Part of a small language model's weights.
Architecture: RMSNorm before each block, rotary positions, no biases in attention or MLP, untied embeddings.
Each number is 50 + 15 x the weight over the matrix's rms, rounded and kept within 0 to 99. Layers, rows and columns count from 0.

# layer 3 MLP down (transposed), 2304x576, rms 0.0347, rows 1387-1420, columns 192-223
21 67 60 56 38 36 26 58 71 05 91 52 23 71 46 48 57 57 22 48 62 61 56 41 28 56 69 62 42 52 11 60
65 40 72 56 45 46 47 48 63 35 34 31 25 57 63 76 61 49 34 63 66 22 49 51 49 41 45 51 58 58 25 40
35 64 47 51 21 22 56 44 61 47 56 50 60 51 29 39 45 42 48 47 36 80 27 33 38 24 74 29 57 50 56 53
42 29 56 46 56 74 48 65 32 29 62 55 53 70 46 39 49 68 50 39 66 64 42 45 22 34 42 50 23 51 48 41
43 45 48 42 46 48 51 39 53 51 43 41 40 52 63 50 40 47 49 39 58 24 57 56 57 44 55 36 41 55 52 45
64 65 54 52 40 59 63 43 61 46 48 33 41 36 35 74 57 32 62 62 63 55 62 56 54 65 52 36 84 31 72 66
57 11 56 65 74 49 63 44 48 63 47 44 37 70 63 52 54 57 48 26 57 38 60 48 45 62 52 20 43 39 63 37
45 57 71 44 46 51 53 31 80 43 58 31 47 56 43 23 59 39 29 83 51 38 46 49 59 28 32 51 53 71 56 69
69 11 24 49 64 68 58 46 55 36 72 34 39 40 43 66 71 31 43 42 73 31 43 67 34 44 50 39 65 47 62 54
55 69 32 44 58 54 59 22 51 49 31 51 42 39 89 52 47 23 18 59 58 53 39 74 12 41 39 66 40 89 56 44
53 42 39 60 58 66 58 33 90 59 60 54 43 37 40 60 30 66 38 75 55 66 57 60 30 54 89 51 51 52 51 34
37 30 61 42 59 60 34 36 39 44 45 57 54 36 55 59 43 46 31 26 37 62 73 48 60 56 45 63 69 43 54 45
61 35 59 44 42 61 67 50 54 41 60 52 43 62 40 55 38 37 43 50 51 25 45 60 59 53 45 11 46 47 49 52
71 42 67 54 40 53 34 44 44 91 59 42 54 92 72 75 46 58 20 70 75 31 36 44 69 39 67 30 26 58 50 38
64 43 80 63 06 26 61 68 48 74 75 62 56 49 78 39 73 48 56 16 57 16 64 76 27 65 54 46 53 63 57 39
36 69 43 48 64 57 74 66 52 41 39 40 54 59 19 62 44 47 50 34 60 42 47 57 61 52 36 40 49 33 41 61
51 36 59 36 49 50 56 61 72 40 44 35 66 65 27 52 52 37 65 51 82 49 53 43 41 39 44 61 46 42 43 42
43 60 22 10 69 50 55 46 62 70 55 06 64 85 42 32 36 63 48 46 82 40 70 30 60 42 29 30 45 90 31 56
55 28 62 53 35 46 55 66 48 23 50 41 46 75 48 67 39 19 69 45 39 35 02 39 33 57 44 48 47 72 23 37
56 53 53 63 42 33 37 66 41 59 21 46 48 52 50 29 69 48 34 11 78 72 67 43 58 79 83 52 46 66 69 43
53 65 56 72 40 43 78 42 27 57 83 49 07 69 63 61 62 35 83 39 46 58 73 45 49 48 54 27 62 44 55 54
48 64 61 38 45 72 75 52 51 62 62 60 30 30 53 58 83 61 65 57 57 66 47 50 37 46 63 44 37 29 36 41
26 27 51 81 65 60 51 52 41 49 47 55 45 46 71 40 59 47 25 56 56 41 47 68 55 35 69 64 16 69 87 72
57 63 68 68 31 66 47 47 50 45 45 54 51 63 57 35 49 62 36 65 43 62 49 52 53 33 47 48 56 62 60 41
59 49 53 48 67 72 31 51 49 71 55 53 67 48 55 58 59 65 52 32 49 51 39 42 38 47 71 51 42 42 43 46
31 85 53 59 76 29 46 58 51 41 33 58 55 60 45 49 61 69 54 56 38 32 26 68 30 47 34 43 52 57 49 56
36 62 69 60 37 33 52 42 34 68 49 63 64 48 62 46 49 00 40 71 84 65 41 59 59 35 56 46 68 61 67 75
65 39 19 49 49 71 40 45 59 52 47 56 51 46 43 69 34 59 57 36 30 55 39 54 34 89 53 48 29 85 58 55
60 40 58 68 60 47 62 54 67 59 62 53 35 43 44 52 43 41 80 81 47 45 13 64 60 69 63 17 43 74 39 60
34 54 59 37 42 34 93 75 53 47 55 65 24 67 67 52 27 61 55 55 85 44 17 75 53 49 57 60 75 49 34 47
33 60 55 72 44 46 57 51 34 36 44 63 53 63 50 50 24 69 83 34 74 43 51 39 55 49 41 49 58 31 53 40
47 57 38 53 49 67 63 32 36 67 54 65 45 61 48 57 55 46 56 75 23 50 47 44 44 38 41 57 58 41 42 43
66 78 68 72 57 29 45 51 57 33 57 57 30 43 35 48 33 27 59 75 54 23 51 57 35 39 64 43 57 73 48 51
74 34 63 29 39 53 41 38 30 46 45 49 59 64 54 24 60 56 66 81 53 53 53 37 36 54 44 22 72 24 23 06
# layer 3 MLP gate, 2304x576, rms 0.0347, rows 1388-1420, columns 192-223
45 44 58 32 20 75 49 17 47 50 50 49 52 48 59 52 69 56 40 51 40 39 54 43 31 59 56 51 46 68 38 48
68 50 36 38 70 72 49 40 49 56 25 30 69 19 58 31 58 56 53 39 65 53 79 66 42 51 53 49 57 48 54 39
52 65 39 65 54 33 52 73 55 49 38 55 56 44 28 47 64 37 43 47 55 58 48 34 65 64 57 48 38 66 43 64
67 43 54 41 38 32 48 39 43 57 50 54 61 35 61 50 57 66 44 47 48 50 49 53 56 33 55 41 39 49 44 47
41 51 39 32 40 63 54 38 42 45 51 54 59 67 57 56 57 69 43 31 42 60 50 33 57 56 71 56 38 52 48 53
42 66 45 48 54 35 40 37 92 53 64 44 35 73 64 62 68 35 64 47 42 59 47 52 51 35 42 42 63 68 46 47
72 62 68 27 39 66 82 57 57 25 34 52 78 44 66 54 29 29 44 51 47 68 47 53 50 39 48 55 50 54 43 42
39 67 66 77 48 49 50 51 55 63 35 60 60 60 63 58 37 59 53 60 33 55 56 29 52 64 48 48 41 55 51 37
70 24 55 57 25 55 64 71 29 28 44 63 58 43 23 36 39 74 67 12 18 52 63 46 53 25 69 34 27 49 22 52
17 48 47 70 48 51 37 54 58 35 47 55 82 81 24 32 52 48 56 46 55 31 29 50 33 61 47 63 23 54 48 53
49 50 39 45 59 59 53 31 54 55 71 60 25 33 41 65 38 46 48 24 38 56 63 58 67 67 48 61 42 46 24 55
58 42 45 63 25 59 55 32 54 51 42 53 75 58 33 53 57 47 57 41 58 53 52 52 45 52 49 36 42 39 40 64
55 39 65 60 50 36 74 64 73 71 44 13 68 72 85 75 44 42 28 66 60 35 58 85 43 24 55 32 52 56 64 69
61 41 53 56 59 64 70 35 41 61 30 43 59 70 64 70 42 23 40 55 36 71 65 49 52 55 48 25 69 47 19 57
46 53 58 42 45 71 68 55 54 33 16 54 40 65 43 42 44 77 69 64 19 38 64 09 43 57 75 25 94 54 58 61
36 53 53 83 57 63 41 58 49 62 72 48 51 42 71 39 76 65 59 55 20 27 20 40 33 50 41 26 42 58 40 49
46 41 62 29 67 41 28 49 40 62 43 36 63 61 36 47 26 50 31 51 59 36 52 25 48 41 26 44 65 51 48 50
76 40 37 58 52 53 85 52 29 47 41 53 59 43 66 50 47 52 37 44 39 53 49 31 59 65 54 68 13 47 25 22
33 79 56 50 57 34 57 55 28 57 47 73 24 45 51 57 92 69 59 52 31 48 16 69 68 81 62 41 39 49 51 68
42 29 32 52 51 39 40 65 68 42 38 65 40 35 67 39 55 31 64 42 53 69 26 36 51 88 37 54 15 43 41 29
41 28 47 57 32 72 63 45 47 60 42 80 50 50 65 41 55 28 25 46 43 61 70 54 59 53 64 55 69 46 40 43
51 59 70 31 35 65 05 51 73 86 44 39 70 59 49 58 56 30 70 48 21 61 40 16 34 41 50 62 68 48 18 26
46 57 58 82 44 25 52 45 57 49 45 44 55 55 33 48 62 80 48 55 54 44 49 47 43 42 73 70 50 60 57 44
57 53 51 45 64 59 41 54 48 65 51 60 57 47 55 53 39 45 44 49 61 53 42 55 45 60 50 45 48 50 64 62
67 17 48 53 63 70 44 45 57 68 58 37 38 46 41 62 33 48 39 57 58 44 67 45 55 36 41 32 70 80 34 67
67 38 38 29 45 68 28 43 49 53 73 53 37 54 33 31 48 44 68 45 52 56 36 44 31 54 39 58 74 79 28 65
42 71 65 39 66 37 72 55 64 48 51 55 55 60 50 18 44 69 35 29 62 56 59 43 63 55 50 52 66 82 74 58
28 51 64 36 84 38 62 60 53 47 39 44 47 51 55 51 28 48 58 42 36 30 31 17 74 60 29 34 23 48 49 93
57 52 47 43 35 63 19 21 62 54 54 52 53 45 37 41 47 54 61 27 39 57 82 19 70 36 28 57 48 58 59 59
64 68 34 34 43 45 63 43 56 22 61 75 49 70 19 60 81 44 38 44 41 36 63 50 40 67 42 59 29 61 39 53
32 18 59 59 48 65 38 67 45 48 62 48 60 74 42 36 54 35 38 60 59 44 26 50 46 81 48 59 55 67 44 43
26 12 45 51 56 70 41 32 99 54 32 61 58 58 79 35 56 54 32 45 64 61 50 84 71 59 48 63 36 51 41 59
50 42 62 46 53 60 70 58 55 61 38 44 50 29 45 48 34 43 72 56 69 49 48 73 43 71 61 70 40 36 51 20
# layer 3 MLP up, 2304x576, rms 0.0347, rows 1388-1420, columns 192-223
66 66 34 55 84 18 70 69 65 52 45 60 59 56 56 67 52 31 53 51 67 44 66 46 63 35 58 73 49 35 32 45
56 53 51 41 11 26 63 38 67 56 53 58 43 62 50 33 50 41 43 65 27 54 45 48 56 36 42 51 70 42 51 71
41 43 44 49 60 23 40 54 51 60 75 38 66 51 33 54 60 76 64 41 49 52 76 36 43 54 39 33 39 50 39 69
58 47 69 58 46 63 46 52 58 38 55 40 44 45 49 46 38 63 60 60 51 42 54 49 48 47 49 39 59 35 53 43
44 65 45 53 52 47 56 67 66 36 43 57 49 22 62 61 46 35 53 68 48 45 55 54 45 57 34 47 66 61 42 55
43 34 38 63 58 58 69 31 17 43 26 47 65 41 38 59 44 81 50 59 68 53 46 39 58 74 60 50 21 08 71 23
38 52 66 75 54 41 50 39 53 54 80 46 35 56 52 45 74 28 46 66 61 63 50 43 41 66 48 53 32 57 51 47
61 41 44 21 42 41 64 57 52 55 57 38 32 27 54 47 50 28 66 47 57 53 48 73 64 25 55 45 50 57 51 56
41 84 27 56 73 52 38 20 47 57 32 38 51 46 79 58 58 24 31 58 65 38 38 65 29 61 31 73 66 54 75 43
62 49 48 61 68 44 72 41 76 47 49 47 41 52 36 61 38 64 51 44 50 67 67 57 34 33 65 47 67 40 52 51
54 57 54 41 58 49 48 35 55 48 63 52 37 46 45 61 35 41 58 18 46 57 74 57 73 69 42 60 46 50 30 63
47 41 58 53 63 53 40 61 51 39 65 42 24 42 51 50 36 49 43 55 51 42 49 60 48 48 56 56 71 70 47 45
59 35 67 59 59 52 55 53 51 65 63 52 36 65 70 42 51 69 41 54 42 46 28 65 46 53 53 43 30 78 08 63
40 54 78 35 58 56 96 26 67 57 69 39 58 77 56 32 45 58 47 46 53 47 71 53 38 42 56 61 83 68 49 35
49 69 90 37 59 47 70 78 32 69 31 21 51 51 52 67 47 92 63 69 50 42 91 32 24 69 38 29 69 53 73 99
56 46 60 28 45 33 68 38 68 43 36 50 60 67 34 55 41 40 53 58 74 60 81 63 50 29 45 73 62 37 51 49
51 70 48 60 52 59 27 35 52 48 33 48 45 63 44 45 51 53 76 57 62 59 53 46 43 66 57 28 68 42 34 43
33 34 71 50 48 52 48 63 71 36 67 53 56 86 28 70 49 21 56 27 38 37 30 61 43 44 50 43 80 61 46 63
29 65 67 63 70 45 55 50 31 67 46 53 43 44 67 33 95 64 56 43 42 49 15 57 73 64 88 22 34 59 61 72
39 61 61 55 55 45 63 44 29 34 54 42 60 54 37 70 54 70 62 42 41 42 77 54 58 28 60 36 98 50 57 70
46 30 56 57 59 75 59 40 48 56 62 73 68 49 61 37 76 40 40 53 66 46 69 47 66 55 53 50 64 53 43 41
29 29 34 61 60 26 43 34 63 48 52 50 20 37 91 33 54 62 11 58 67 47 28 56 58 63 62 57 23 62 86 60
43 55 52 52 50 66 27 48 40 57 39 42 53 74 56 47 50 50 64 56 50 50 51 48 54 48 42 39 47 43 43 63
41 50 48 44 47 56 46 53 55 66 46 59 52 33 65 54 58 66 36 32 50 47 54 52 57 43 63 57 46 44 56 50
41 83 59 49 49 27 44 49 39 50 44 38 61 59 51 52 74 51 53 48 37 45 37 71 26 40 42 52 46 36 55 38
27 74 61 80 44 56 39 36 31 65 41 44 63 62 79 30 63 16 66 59 63 45 58 66 35 47 66 50 55 42 61 30
42 64 56 42 61 46 75 75 55 51 52 51 59 59 56 18 44 60 30 30 59 52 55 41 63 64 46 42 71 90 78 50
49 32 31 38 38 94 68 53 41 69 52 58 36 63 53 33 57 62 33 62 57 76 49 64 42 78 46 53 49 62 51 50
00 73 72 60 38 29 72 49 61 61 52 40 64 69 74 36 42 60 54 36 64 52 23 49 46 47 50 36 48 59 59 44
29 42 58 73 49 48 28 53 45 74 36 36 49 39 81 42 15 62 71 49 68 59 31 40 62 35 50 43 55 46 64 45
48 62 26 66 46 52 64 52 34 51 50 72 54 41 25 55 65 41 66 59 28 53 56 60 53 38 50 41 46 54 53 57
43 22 54 72 76 65 33 40 75 53 56 44 51 56 60 47 40 52 54 41 47 71 43 59 50 49 65 51 38 64 36 48
33 14 84 45 43 69 64 59 56 54 52 70 55 30 41 50 49 45 61 63 62 71 65 32 46 53 40 25 38 29 32 66